Part of a small language model's weights.
Size: 8 layers, width 576, 14 heads of 64 (2 for keys and values), vocabulary 8192, 35.4M parameters.
Architecture: RMSNorm before each block, rotary positions, no biases in attention or MLP, tied embeddings.
Each number is 500 + 50 x the weight over its row's rms, rounded and kept within 0 to 999. Layers, rows and columns count from 0. Numbers have three digits each. The size before them is the row's rms in percent of the matrix's.

# layer 2 MLP up, 1536x576, rms 0.0981, rows 777-848, columns 64-127
099:428565527530588520488414487479485570650504514443412519506480516520510577473464457477568624485490500555423558477550542537527483546508490532507486486540534561544578503456377552460532508539468497
098:455536432552465502540470464546525559465543481572445521557497530467503425452533567499489523433466479486532469441465448498512483440521534506482507450547480557508542514567529474349549525456433471
096:540513579504527561598482545484577514493447546497510456567551527593450516473529511517331593537554554509427543462511535474541550487515578520474603389571494559503509497461549543447498471502440481
097:470505529440428479412455585524532594528608490499563529518523511577529517481612527532550455519571550524435494484464510554489501503478492406463436444537486520552535403604516572492479528519409452
098:544495447519493454543488600489521535517475517527446499483586539551486531467414550541547543519572589488551475511472534457464475429494500524512665480505523459548504489515520448542464511578424548
093:467564496551443515571469428535501541514505467553537540472471482404507524538521432493487412506527504416499524416452453609504516476555426585505471493516420538487485432518541548405581527509525493
099:448448496458523499523517473535562543556515525467498458521513610566514514526473484488518453488569501465472552559431515609503503432484459558413446461523418460476544501446471463418469517488555590
098:469510515483552497493437543557483542451492450382493530529551467448413491514451440509424562485463497481565538571617452510493532513531526543517452503492480519563493436570397516451540470556452471
102:609520523469476399466582484483413555487449626433461503516512478435553466470450457593484349487624446408559500548511576486389526541559510561521494485535534563473469483572513527607504498413496548
095:481468560533501482445554472506407518464548557432509475501457596449515427557617411467492393460398503521522524565529524461588449504454441550444456551542482461469490458466544501523582557565432583
091:569501472617482411543490440483502535560483449553497558390501518531471520544448581453468576422512540424519532458496557418551446477510442508481608516414504494546520537441470527539492374545497486
107:472587442498483511521465497496497573531540412503432483546600594439483554529446401559432547517447464502498405499485531486517505471525542535455393525455521520496490457554320520542542477587508439
080:438573562490503491497468447496442575456487487489478503490546475484473471535446609490453506507517375469577486484592474545529501568486535427516562515433473505537465509468469569499614451493478487
098:529545458458517494593495493553536480453493510508413487422547533430437365522598549552491511471502468475496406479506621547485585452520532464566540483480427516553556535607551529556493489565551462
104:485578432534622558383499418541452400523446628528513374499504492505579514472445512539537415503420482520500481471567505532534522533508531521404563522480381456478489454555502539528517539506540431
102:532501541420523478560418467492489565465570509462423516486533353445581432511411536530499524442438556548461588488548496448541456565487526508412555524485541553444483550529557490522564467532518538
101:511504464483462519514444395457450428528378517487508480495478486448507504552550481406413556553466527546487426439476610411528490515551432519467617423562561457464522552545447552511456517528494466
102:389522587499554483454545457510445398444511525472521617474553588528467441555629462377457474440418450498610534495435506510491437565503511578421531497519461523495503468484456532450544470419507484
111:477476538559480511414553431501489515490483474585546531521412496502466466461472575489530486427568465593501594540528542578489545465459492439554521620462475477496490667465625507539562494561410486
108:464554576529460438510534503496550631511544648517474436498613525439612562511498638537405568452535440448500494495552500582497521484513527438505527490542479478549565516479476408495393426503437485
092:466565524439454518485546576502526536580480569564570472573548497577454532513432486457548471549473529532517513506557501461551623494451518534522501464540506476489463504474502476402495527502477461
104:532504533509483540539499467564517521486474475560480509476640452471515499450485571571472490580515447518498427473523528457512488539445404489494435498486528513436498513501582566596551530486464563
094:444439574476515512490491535520538429518472501486573571498571454476592530456531412499491529533378486491407512490478529472472486489454515443427498671537451572481499453457514443458604544502424535
096:440595570521573459436519500494498550392475628547474510496415464449525526539543516543432414465389560454540456569466524493494448449594449548385543428476539460502527473442628530442493536467454487
086:513558570591500525457496416451578517470509563567393445504490446428367462555527503475576513442516480561478515483529545529520461580584456461480491557482461610556521545548495544541392599509487461
101:450509517513454427475532533483474517478478516486398465488510578451406544528476468512504478505409514445533486545451503424537570455568439545564423506448514463475488480483535461510491530520481435
096:552522522539601485538526493442521471537503412443524463528484458469506584510504527533511509538532507499490511522516606492535387476471504444439490392495507423485503492547368485572490632588527560
098:571510500512511505562475477544524509502475385554536407595449487497479489565427426491593488639424562572475662505586465447528418459531594533525509485479457433422613513479475507512464621458542481
097:492553503510463563476481512522518439464456460496518417465516514433573536528638467545574556467394483462515418505501615461502512434538467543532417553498552465577496505433494391563514502548520516
096:533545484488501454522486480538525539506585423508483515561490524452503506512517502439504429530441622460537633512488514550529563541549515495494574522442490503558525507486591551427612483551594499
098:456600516407511552416507473503455500643477552521570519579459435518598435470483534506539578554510514508540512442449557462478501501530512521501559521512542512450456433477533500529531450382459494
100:428467466400512496486463555471488504608453485592525521520569526512449587592497490557422510473503444515497566526464461493488458417457551540511486550522442528405450512488450470497441537575436426
107:532448505549475539456422449386453454485566452496559508522541586441418490439437468514488562513487446428483480540438482406460508537520577446458491469423417468479533526564495487483513448472519451
084:442520490559578504435450529460461485510504441555466460537446509454521479517514527614409618491518497499523561442471437517529581547489444440502533532435492522588448497436473522575508511505503544
106:497510388594585432519506567544503437574453545436508547425582493532460518559476461546507529384489441441547571521470541562489393499566551451502429509565515448505457477530538518465565578544572502
083:516462535473466551515507457503447544471482547485449489436465444460454570569526465491475448470448422473403463478492489517543588438528531420521546590516494505555463523525513544551515422498541503
104:443500521599522616562473505538545493466443502469536542519557459433478467477465477550552569561472445528575461514522569553433590553489483474509490456498551404454457418472553468488509435471589551
099:495525499531546501590459507416570572395521395585531549550497490608373567478529510379589495472537510525516449523462576451530471503494498469547457481486592424490500517451472438552446477421408506
102:525522473526506374496387550458531557508525594493434480503587503543490483427519560596507523543509579484501419434495515389506548626522481526429541506426512452446563508516533577494491443451459519
096:483563504443524504483469509541537562538569517496525395477466507483476496416579575526453518507552486484438450571655518555497624509585413552504457518446537476488499435551541601564538526512489474
104:503511552475460577510565457586595562418485559384460518507447401578528462461464502464546577433428424358436435534487489524537471432519641506533399534501477499495523461540531484495498482531537554
099:487539400563439478545546452469516572484598476512524467599460528574570439496433603501590478535510475580473589456440492441574550433510482476386526535480532464499535525461481480424471502474458443
098:586553469518594567567499477382480421466474578483509516416545493513525441498498512517557502430437487606417458511589488450502455399442535578504585544551404452441465504515487506496465489523517562
104:510500532429323610587567511530493478394441555515466424605526513432469520524585500557437440431472444605602578579440437545480429488531534485525510537497464510522518581534446498534480445502490512
098:516369419524550546597516479418560550475499542630403560509509541466608471481497579555426378447586515611497581474558480541569413450523467471459398446461455465424491375514576436506535606512536451
094:475503490503420460471493575510486522483502383580486554532456395507538454459459434494486483524484454448543494539469634496422438520500517502505473545460508499472505446553501558541431500438619545
102:468472533467468437597639491575427534502489487475548485590450487448560558510572509481471554461422554518501472537482394466476538489392517465523477527506512534486420444507422486578461586422512419
104:589616551476473551389449504608508498504524454393448590615462509378443460433536502501488557490516513617611397513538481402584513602603475503480512505566505454499498445527604390506418421476563500
106:516534376490495487491447455496517481423541522476490434452547430559468418460482512462404544405547530622473466517524519436532472605392525497566551574557518462451538655526488475468456469606553505
102:450504504440504501499521487593485486562534558512546469518493494524489469498505543526495564477502488523383540563483540543567460455472592570508537477470488525566478518604529457517486434475448536
109:574590439574516544530484429506516551513456584573415462479452458529474486486499601483497525544497623507552468566526523521545599407484430496445428471538497458389520563573513499485450458451555498
108:461531468557488560551520567490498515472470502423444470556399508602486523470424439528456440592560518498489539505456580467563400527491459543520536521438505645390482468433518537492514611548441556
092:443420569453543424572483465593439515510507431480397531448458553496540600547549482479496520453565515513558511515501490450441541399460469515434537516501493530524457426426538452572561523422488494
106:475510498487532569548490379473445506526453497530505486420554523494448441498456506552518596496485530459501549503486494540503512509486455529531535550512455439501527468525477426519544476525517470
097:499580446517465548486514399488520512360540464461546498456502526630466378436442447614490441529477502486484482522496587460547489596531527532515484459429562456506554458547510516525477541471491433
102:477436535563537442429452509649599574422445532496435445485494608500516525487414516513472445483502493505563468476519492464554541495531530487508497484486451563538549486568537411499527456506508526
100:498468481467500528515594538521543534500570508451491515551385545522505458564510574579523489512470496545557423494525522607514547556512594489505349488559556437448497560523521511437504492430546508
101:504498465465498517470478553414537472373537437500446561387494522483497550552480517501472502411494491470433396566466589517567527468530556469530575514554520485512402529482534522494516555469499513
104:519437448472412418496509452566463423449534463504599523513532491431478388524488476511625450450549508474488511451495519474549423496502578507517571603497503522520538557506397446444528487445450526
102:538422513467474536448479451494514500446449451430464521600511542487483507529558513493473544452452575467546485488430569486544607463497558425404522476493512377543565458498454448498470520447503500
105:492467529453478540438504481507496470475548479456481500454602434595426334565499527471505433518500481575454442441568484569431440541448491506491521522465572467507549499541456492477517504524446511
103:507466560511449595496494565377563470392546519499443478455472528383500415476523541479479361582472541489479478445510535532618554620366491473508447442524466486514523483548500569513478466486468531
109:499519516538513358495489505454440487459550453556481572538515462489404421476498469551443459436560522394508420449472506513473517413496354517496540517556532552523489470535511460458464563474478592
102:555504601430462493473467527479519544535492540547443537457484600552512530572438555481489508485450496503502487511562461530502510547464480487497500454473483503525410404558517532506534473499492419
101:461487550477507537455482561531468624532479419558476523586532551511446467499476503531448637445553411492513477469469409428597487536471520509513515554446469475500503557571489482493595495514516475
096:548481542452431507406524475494516467521472529570515495501540563573514536568608464543455550437480481469569422420451470438473439575411478519450615523519507490491406474548492509521474509460558573
099:558454509478426464426494530456428469424550488478545451457475461421459502539501470479485456515538537388479589494541511531502520535480502416544440458524422556524510498576474407502472511469465424
095:549474494410506371585496476542456539502608478602518491449441447489437511552493590537502542493560494383481491498489524491529494572489488469542547584509655495549427565545513548523565519551478582
100:549500499496489551458554509500560532451530452441472548617493532554473442472552584371527462531497500502527438485518464531554528646526527536477454545561526410451499490514500493505445493591424538
100:441572491547539535530601547500494540417414475458500574565458541525498424454529498540477503565504472438532527534510495492476578521461469538464510455545453572524456518492486519437543452542444452
101:459485561576514526521545525498529561518481510469542568414512471500535555521455506569559523602498594488512549517523439580530412528445571476546496510434562513537545542530393459456433438546452484
094:555483555525492466560512473502486455535448435581535474497513426515555606533540462468470433488487535406520459574552549537616470437484526554535582532489488529460506586522494583439455537565536499
# layer 2 MLP down (transposed), 1536x576, rms 0.0712, rows 777-847, columns 64-127
109:500497425467476470534506516557570575452498530435497505446483553518611548534454512421443463506360499551517482557469556550569503592530510473527563424563479555549488584574409546440444508550468481
102:506460528554434525425452386508500503429473528454490602519478482425473589457494470484498572538545540497488451522529515541516540449572549487500470396411521554442497504597512531528556437507508546
096:517531504552552514443547510560525455543484533509470590537447533473634562490466448528507508526495461474583484459477455499446409473436473484512440494540514496496450450615471493485557482501473487
102:507540505577520490504412468576500413430443563487535548410449485420440415426512579480449403525510481576496434443491432530541556481387564504533459529437446503450516468462376514528439474525544510
104:551549573543509562469492543474497619580575477536527513513451474487589465495561546552591461587517571520421524462516354549454489486534518475512599535459462497530473570441501544526459543494505518
098:454507461575382480501519494507428441505447423455463482453458492467483514475478455474454575472494435471517565534528435512473541452507485436409441438459514476424562474491421547557436514468556498
096:485499510492493516556538488515415493540463494453409498534561490609504471444462428397514555559477487454518509541537562513539561674541413555523500424539483561522490492476566596432397547520475494
098:578507671402392523469528493515556458557432479531441432589425571521522541543520540455512403512489553528484518521576558500483497454540434480478521549503476502534539471469457478479516473566425558
097:501516516511488496480547502534567488477448516541442477440453530518479512465539526442583552577532389511498505444548476457487484551507536528496469521489447503485476498479545508434517534442542476
098:465551501537432538497403477546590475465483453499466556393637511487492479522529446463470415619601493558495404514523540446406477508466500570506508499576569581590541511492525578509445525401511484
094:546453520523492503521541575538467458429414510450435411528491501515481487504443522491518470483552530483454396497523450489489491464535569488377514474437530484442550482467438549436465453556454538
107:584587531502518499406485526413452509537549496528495512475519458455548594498477506469500519506496504458447481561582495495511549467488539504465560615509596503490486438491538474519480534556639552
093:530450459471540405536589465502530569497482519535531454480505538454522507463446404492477627452448561466565463389494500481563508563542446506518504391491511445492544459435560369431550496533494503
104:512632487575514529440526508468489499552647449477427469472490543422495459487388505496544476551522505543475554447495541552560516468491428578591513466467469472505504587522460492539538468470466576
106:368532521429523523535480494531529469558576515424478549466585501491492438485502523406458378492660439543504472477488468484657541525503483501536425456457488588499531525361494520502539594572468564
101:520467478546567553400556454482495402508523488441478378544556544489507520522500465592412463479425452489498462418548459528458480435556481496510515582464600492528427547494540570421577489561507486
104:489553452472526528481443407477536515585472427536437469570431539435439464457602466493486494380477476454455485553385451536542425573490579449535473541423571560505497383493417448424513503507439536
103:436481479614527359471533500434525455525501480635447524646516531490605515451521463473401542378622422535497569417458537520535528537495525482581509450426506525419496465557515490477530550510543548
099:476472554438466481460440516476431571536476555516484495572561424466415483552507504454525511408504537513481548598505479462390553428453461470477473465496438555500581596458465518514449551499469491
108:589437572481461498509514544452532526528517497599504450409521481468461501545469441522566483404481438501474449471607456532356518492457612501490517440493493516488518537517476485469485525411515504
093:456466486506540512507485565487475474389417447532432525529552413462472399461478558514454487459486444455525586510518569579512516547476509469449497506496522580485531535436575487523489533572400514
104:472533624473526512482443535493569504470465532493498536425380504513496417489514554492456467570581563496535487488482531516454492558488525516475453526516512492502503500551430566440553404463536453
099:539490447436479544536605455530467439417524447548469499516561488462550474523365433442587534534569428486458453542541495549572448533514481375444517509504460489472537553512520428475445600593440575
099:493549511511577443472427477544390478570500468501571519488572484489468512559439502524491418615518438643509562485502428507393552560445457455479521501506576422490507504523439461573426523497415559
086:443469452438528559492575518493526394557427501415539497516454512486511667506500479458431529450418458576546455418502500538525512447479491526428442536480499510452524416585565373506420573531523558
103:546543533537392468527471490419518578573497567450470529555534421450499499448478522550453470497464403562493544439478508539556504521489440403541511522419544486538423546496523575483428514498509394
098:487463483467544420440446455580451473549490517630443456444544453464501493435506468502512539508533425448531506490437607463486445537423510505579614469585593608476546477535511527462462457511576484
103:435541471449478618495518508451506530470507451521611439477503538621517522567554468560488482520478473535467501532485518461495491500545512493428498482479419560459540502493503551422448543385528467
094:521467467449468495537501521447473457591518486509531499514426587492495581563437560556533569516406511491526461586464567501530548461389405509500483489536556494496465405477451560425454430493512446
098:444432462514561440475589516558530474526571528626497429461532453522457607549501422487463489639517537431526524509538478479456440572529602442464492488485396456523497557568483575495488598540503482
103:444420500502479483451493581431494458459466414513495497574563521417532543581501523553395498555436470450526540525486366473584494493502465422397560486446514549473513582500553437517527512567549538
104:507438586477522606476513467520564529500544475481464480473619506488496551477436458515490500547409475421481505440610518551540467560502562612488595435519466522414474548464508586418566423443507538
104:464456413549478403447513483548558422562515510499538523567521517428527485563528485357429528523573508577444544558436467483574440496553520461530509445597454590448488520468510473498462519506530445
094:538535421502530507564550569589416520458454498534519447547433624480494388549479561510548489471435508543477578526488450455506487459542519467536554487474530521497507463548424593567651489466526413
109:525487475459529433518483397518492489523554480539462558495520507482571509546476599535478514481542404522551587553530470444453551547486504489456545553457462570474478488438570485470484522470462593
089:423613470488478503612545494516537455564365585443512437467468451464494475570509534542537482438542513502523586410480448550477488566445456545505512387536456462471466388416565528550405434401504509
102:472439502527447540512444476508554545579506523544518460433469494525489483414527480616645503486529476485445571581453559411529547525527512486560486449503530427454538568409511537513487550417580585
092:405493447454477474501587509495502514479509500494499505500468448489569489584481497473503492586524527537439619415571505416540522439484527579581482559500510539490544507520455463484455523478505498
100:507525488424437469468465437561509520460462510524493504612455563488492488572498485505629522543514519481464529505515437491413509565483534539480478525496516455493466481500524502537492544547454460
097:563452489496504494409378512612596442478407364477526519415586511588464522523425425441603643467501503427537490475480428590454476488584559508512524551530538545534572593487554459491528466501570540
104:574476559486545501487534493444579527431470671492544500481516489555526430503530475529463472508507488522488551488468465479486479498417511470482557642489588566514509518503521500545532509471502490
102:521548570526499493410519501461524490510533523474490522633513404485458451488453511492438537564454485496487442519471463556432489557548453523506478560589494476481562541519519490562515469498464485
104:530491371518438390517490467484402514445553426524536462496502505525436477490442446487571578511429555595501556538453519516513404567543499598511459498542480549447582515476497520500573536507434467
100:531500552470405506510570527593543524423408448545467500430505558443493470407428357464451552471501477480371552484530506599441516503428452529497487513484526628624505542509447433577555608511504553
104:551449560590418475458517566550499436458421445500557474511595474500530514517451549644502482460543477489491392573435441441434531497575509532479522512483535456528424512449610502403578506450500528
096:543480438483543582618466518409483466518450541480454473492497447450525564513539464411566550546517474550489531499459408516538527432440441537516498414495570478486402523506477582434538393447545511
103:455419509375486583471549387537519541483478509560413461547490470473489542453551553382476526513535510493510506465531447557533548515460457492499492488463477514578399504472529524516408551480533508
106:398481548524534536538422429455521503512488475610497514431498515566426432453528442507548408568444504518456420455449495546464430432542472521505507538515517471462572498512390472484447502534564470
108:457429512550624503521580563521533538493584417519460416551454515505475507526531571567450434518524498516535452427514631518500560526571526564436431595482390518475402499577456574542497461480509554
104:455514515502513469515498563517482540457529565529471511425430578410519540491462483508482482578494560529448514480502530457472592520503586482537597431505470497484459511539497492581436497432505551
107:448557517500476511502459524536522472490460503513422472566478542466520460388508607517419514469438370493480395440463490459505536484412483436576584489520514557445548484485414569468491490469522550
101:527422454484384508506472561582477470571427546510614498455479466553486575574577445507536512413468434528436561495482538470588438484542508490514559515421449400465526585471517465486419506475541477
096:536570530511576497531540502443524481466549529502486513557588514547579518478504578559447558421554452444458460527416553480448504579562504450526428479476467583541604508426411546495540498567468483
100:449501425453551543490512523564420475490530565480528546509473473473512548500557526499418522493485528630451497482485549506557397560525523449561500546479573568545555483573428439468432544465514491
100:551549599512516610529521569463597597480468511540451517554541530562556472358470508470516482532486474449573389425531495487485493528509556498445571523565465499546490504531566528434455527474526578
102:469474488448463511484465479487482413511481532518566438470503406552494527512555507508461516568519421503498540546507547454517486507520588508497498466451364401490464464516497491476505494504464441
103:495539553454576462514548409455464475516538450448443464524542541418458527533435501515533550521511487401399473487515607535570520480504519535546515533421499434482513531531535466582584524448534556
100:497518501533571474528428486486538534517519483511571548522476451442510469461512460521446542503520533486536416532515481458447538506541397425566489417474510530469474578471429496465493537448507485
101:488541493509485545515482451539475425586543492436448525449515486470559450401549539465502542527574460527504455460506478433489595454494449470517427486535504459417519467547550549484467492484489498
106:493484556448456515457506519541560510473524529526469508544459528495489526582533537543484462388526566542492440498389456528414454470543584528518482534426563471470383550470481587521539426525549551
100:445504409488441473472417458542491601554497479415472477399455424425496488458476600507490552518551579521522455449579609517481463557504546478494608529456467555477586511409602442367534554422598463
102:497386506468484545474470474454505513426520456507549442463461554487447548569472406458505462550499410491507512448472484409509550473532477518382522565542562434563575474520503508528491560500496580
112:556566564486431487499495526508450539435428549543536457531460482457445464398548530470486508567413524430470499472448433558530465442586564552422517458547512438462468409573515516400474533485562462
103:540519538461500484634503465474465447432541542459472517552511554471496490467453493438517449483515467634459493518462581545515489562515407408557379567552444647492501514516588477414457488582511479
100:465503514442445447557560417569462502548438425486502498484449571408508474470539483501403503414475454582399456487465479540548499450501473486543406513493445660533564544443538472560519615473518503
095:443582488407525517505464523495586573479535581438493444511559497467471527583474498458455535478551494491469629614443522470467414445487507504519462625475570462442504448512535475583484438520507483
092:438517372401457474529456481536576574514457523444430450446560524492564539452583573561548568431461477420492503521575455518528486463506486468513543550494507432450596493510469506549487484472450496
103:459485409579555480607425479499494492414455392499441622465452485536599519452456561444418481529428556578478467510472510533473445457497510419602488472565553539514515560471525420502466470510391547
102:445460466550474565586521549455558517522510498507575485447489475477488537451534446507492549461479520510430500436580482440507517541549486503452479461442446437408511502499473525598556533592437412
098:485515432567434495465461459573497516502465559490493438430401505550572602509444509476540526522515424523541534386411567516513526459544518460526549565473439507527534533433489449518547573397507540
101:407440537543408584395492502502515472522564495503524576495504523505581571545494634596559551484498592485562474531516437481431505506449560531522480482554559561420538462581457461562588488524533461
# layer 2 MLP gate, 1536x576, rms 0.0932, rows 778-848, columns 64-127
102:573463512483524519518556549408525452470520539509523576564576427483457473494541490462520592484512502512410546506485498514424470536455593553449543574543477547570423507546434520503556430479483409
093:490490460557462495436530428597429460471507552445516529460610467537482490311438506371520441427506508546450552551460484536553537435477550473570520530515391445530518534564569484506472521477508459
100:488478454469495461529507472529440378507465424423437427528421486482476368513472549531467556404542586435542489494458452528459533537526522513486584466545542546553497510431490466437430592506458538
103:541537455471534382599453452539508459513560609467529465528524521449465545433515439498486516533624515492476496473485461541385435526538463539506485521441440445503542476435586489462596529444496533
100:506525414449478594482472502514496551463484479534424575565403555526472456518448595557538506434546477588548515472500575535450533408538491504444539555489492509487440536493614584507579522564466552
101:554509478531431522460573401423474427556543544455466468490444538484503484460435534475467469484518499519580472435539443601498600588525464487484551448523459569483579486556403476523461531491430595
100:394529548536636549446460549456561477461498576536426525428569467535540484516483521515575487444486476519495550471470405527547524470379504618538503525524526594522543480465509496445495463391499482
097:513497504396487478500466476477496468539481450502512450478432440546571483547540501549500439462508487506553498402516491509475460430535585438582459534598502554580482543493422537583500494439533549
095:454444483493509545510491538495511488359477495422441479496447436492497564417598441486493476529385484470502465468468521477525446575480468515337509509521465481459534441476587491499569521575469582
091:495475504501498571470461492382521447447487459581457650537549493549492503453549529495430491434502464439408545527575440450525515520491499516429553499492456502541554528511511435467520529483563499
105:488564481452541422359574412514556435447492539507511463488380460555524522577613547504509463580568545521498446503505443507430420469492395484491567505545532472454476532411532426432500550517536477
080:548503498531482568466452517576493476417483553604511532462595448541546409541482552470387509535556452558386576535564533495450451472530518449551684465426496566494523482524639497448521466531512474
101:534436527519429437540501515486600444517529509472533407376545445517424423510507504552505453455504462554503368505532470480447423514522527508517563462527549526440451542510533521647558514541469423
107:492626518447653485515535500513514508558522538519522525584561501447461535412549458588446520490568532575572508497487483567567440573490477518501503511436492474471527482442537474480573448559534526
103:598544535448470510508467544448464558484564492511528553437491502487507462440405546514454412565485569465477398521454496477486455507501539565507539528469545627501486543526445555420458474478493485
102:551434548499536528485502525462511522551481505536488460435582448581530486530498474440520467576434521534489527474434511533442505501529413506408401549545470503421476440424479508489404469534453535
102:500488528496442478511450512568586480489571425447411482549454491585587434509413473498459601487505553540372514457487478559401490495476510501498512499434488508558554598540492484487502543540448552
099:568507540492411408424554465612472518506557536465509537482459478476522512513430561489481502532473480560498506534479583483481459421469513472483442497498538509560465460578467528460523562472551427
106:517558562535417500521505375496609518623474530537541535586558475490514533516526484540501582447473525536538458495507464543492527588566542463446472535486510470445440541488483400541485532585488492
093:513435474525422423482548467583503448465438459492448471496482505502462618529554542408532384488482452527447469604478491506504444468499480562490562529497548551523586561490456505512467493564537442
102:462512465451499454459428480379444487457472622561541506558515491507580556530486470424454526456540510527431547528449441462554503466527520510524471499514562525510480511528453519490430455533460550
093:410452484575375496456525462449509468425429435608422545558520530447415514550521511514478471482565471531530487467475504476523503491456479448460488521595493552551541459481528582517518508585459526
098:471519541501503467528481492571543488450410460524511478505485523449550480393597437504523513477486520521557606562506435512517654527551361506454581414470498437519532525457490464497454541518475444
088:517425424503578497411507489460571489476443559518557522556471479523489417487607492501537424482480517467547490584456494542540453512548486539552425554532562478532507432559469453523523477609513468
104:459433509448535481543521492488472460474508481545495452548555490510539641514491479497475490446414527461503537554506612500459477498516501461387557482527470559516558438496559484503523468456465478
094:546459508522529516519579446495489548560510492505477489452520542453416508492484539450571457522531416428543545458532467533563541490473419529519490496497518595439574422491425535399456409542411467
101:465506527404543571499440570508527519441516506461464497489557546522573426462531470563491503573575606489443500474477461482422480480565424497508536581473510499513459467503446498564534470493536524
098:491530555425481580609498467468591530485515430485495498553550530483545506524521514419459595472491413487466503543562515457507493488493496509495542521511522503452534536425541457581516492534465565
101:495523526481445420479470501425535545377499513454453574511527511450595487503521484465471539486592534582576479440543504496503538438494484561492557479508594434533502508518546473522575447523539520
097:398601544442498475489609513495552566579537444465445435470432452459469439477540449566521489512495502554523531581595535447501457430451625527658573430525487424462524525568446497482457491518465523
101:433611496482520497516539544498552492423526408523471498361509463509492467479431463450546517450441514549505427458543543441473490497509543470430441430544460476596618486522549435587458517580499488
101:429471513546554488542431485475573563455514464386496529449407417467501533420531521506542604460491487484491582544551490554538539560545434494550523453444552460502468457462519581569531453470565491
091:480422445395579382486485491424519565566481537472496503535467516545521463513406465527451571461582541545510488579504424524473523560537544417486519407563452568518441470502532408460540498501564526
101:645540468522451574474548367532574443460473453490516476476474558391458496462508543546480484471585513572559575461509456568559544543507453475533504512505553470504551513561534511501480552551400564
086:462464510500542425428499532504494438455540565569489512521451505492573483518498494543463513474437552507421531495534526482528515438511476480478494480453540515574546527538521533564407507502530461
098:446441585581472544493434458483614516444390425457545487456432530502512505470474464438523447398549456451583381505528462523581478550496531469511581453486453542473383502519501566413575423415506558
098:538592413488423607469497532584500479586548517499528488528512540489432505434492587453447512497468482421468500488522540520483504502424505481518554460579467578427485433593535483488465487568487491
100:433493485468533528520515481564495521600408531546437532452486507619488494623512457501483539485515511567470479486526484493502457595553543535518436480490517524489518529536535517481553494659451600
099:433432535456556564549530433462392474536522553455477565544463533615471415496475431573545502534447492533521490529385517532524488445430612554475516458538475498502521485502559509396418478502450563
098:542487435504515442511531452506497495462607571437474447535559584480505557463503500524457523408483530403529391553480430462506424413502461469487531494470494465490522435528557522516509464586518483
096:518424416512552571399455513457531556545464526483558485463509400499470489526542431489388464437396587526530515440490486534409504529555456513440426470451426524512492505521467497464454520513434484
098:442475540454443524490499479506522459503493484572536607527432458488518452477458515479401533389514528522514530537440553427504480490494485506441517485493479549494539337445491494445493509511480474
102:426520424527504581520419513485442463411585528438522450455481558582551543439411388495493487496450512471486494532509473500470404508446492552520623516423452515400562466454403546432488535468367548
105:496526492504584549504498568497501537552463455520476510417564516428537497543498536440457449444548560496567513579575574577540398504532453477456550442536515535472528498545531478443555503488470555
098:553590478434568436423537551530452463465563549465467486523498412483490420503477499481417548470505626455560491480571481586542493516518578422556549494508553448527487543496446400505520514569527531
100:448497449487486390602539503386502434473539626463430484483619585533595526515573525560401498465448500476529465468429487464427456435409492534404408474538494552478493465574445380535542484486550430
103:548562539438528538389521500583551597506519559525435358441589576564462552497417460503408502360430490479452598514536526493481438538549547483493512522428565549544548496533535579571490554517441474
100:468490642582504464535485479572513537509516494550427508411564561521481554602538536493436447557579520498476484461535472560511540476454568506401429431497489515447512521498562552548536625490528505
099:541644473517461566503516499460532426493559544526379532438465526546476474578489598479513486575459525408459509529472483556500518396492523496509465567451471451466573389453548518493509495517475554
103:463626403598373458598503458482527394541473473531490510529541452459485561464462447538412501473494440409526472401499522500519465491536469491505504498469522561560494524517459460595483456580388493
113:568510502566584555402565488470579465541394434457512510504470531539524516520369560488562507530586455402459540490599555520510460490500457520495507539542553567486516482517558553473555560539423433
093:461595565479505549509520451474466469539556410556423538602467516472485470505548532485537577643504425484452463559429471494472476481504414503523461416512469568594503530521531517560525514449418466
102:433472474490494537471517451581477509460475537568544439557539461531432502547444438571463490572517400439461532477512503480581491465459510434474553528503493524463465490414594392481525542480515567
098:479459583504524441460532463444452531405477471492557542546502569460531565475480476545414475491519521455517559460582518525492505554451584529483465427548489509469550548534605458524398594520557508
104:443599511553615437479523478556580576494529550457504439499477508517522534524450527488458496522514460460507541576556444451620417490610515450573542472489496499534499528501520498417515424490557564
101:537470525554528510451596511469486509511505519492496477478467560423471509486580431487412518583516459470475551515563559519463566558544511449436524472590590555473544506556498540585534625447650504
100:456560532578439473565525569574498554489615404544420492490549501515536475391478431519483561539435490579505492441450597500490501478386454438491567542500497519468397507481451554552507477460487411
097:572574560568576408485576508453456498497551550461411557521511472582474425496402445509523492474525552415523476515403461387500515565552526478547570450514454488594509430565506532478558476503527486
102:514554454555459579444496569458538350451483572481478542561447532498472461400591489408540495501505570478540532451503456515533487513488557522536476412443568524414425489484528509482495471550520491
100:525489492537387533539487526514489504483528565524506473564586535630450493400438477457520445459419470483382551351461487579532393391469502524474528555451566473529509499537473525458433507429484472
099:527513524561542522494468411478461493521473438552578435567453492478420507453431556421444559554530470530384498463522596559493477437508494516408478517429512501564509533495460487403455535518525482
110:558506510515437465564502547491502570495508470468481556547519466515500430561467468536485482517596560436430514412400440495529517416551496551404440516564483483520486519491505538545458525491469487
098:459545494528461510487461489433505440419512523485423501516496465471454498509494443465489422499503475529462463415534509544469561571550510480506446576540445430462483467469383439498460489520453556
106:540465480376497442497528548472426558543519448451464555461523488461518572521433535472538575477517598528448487483533481556533423481537501437450531495485403599432544531558456483519455423459488540
097:474575517479504457565503461468541522506498476512498497492446459430551494509392595503602514518505543562497572475530473588577504495521424559526399457506474405486461520452537537442574521431404559
097:582487486443466467410505536504485482490466471413493456484425524528422518464501556443507498460526547492506557483591397434476508455488467469520552539450484417453489429403475574526594526470631448
097:561547556492509519537460482507530513495435509490472555469506518496496525401549513433424484450582525561524531500500571466485493471391549553473509467560591457560451426469488492477457441462462534
100:461482486539488439408468443446502454397573586488561581525551506429569447546438524552544526571493476480436479428530524560580494570430484450503550460468410578383610500546551371496400587467592478
101:415511505461507537538458508438403507571509454602591543585544448525566556470476494459539475604533507475477512494458518448479559528552528493463537545446507490536516504556545506448561458466446537
100:522449517399432545515516402498465493439473470542439473563502507565487512528482424568534401467501505501488395482489519483534499509518489511345492452451519527473444478468592571485471429563498448
096:520576457531496426499508542451451496502507506526480531477506419489460445449454526549531533582391582473447501608630410485562483547543424530473465476405460466521470490552514487566544598568513459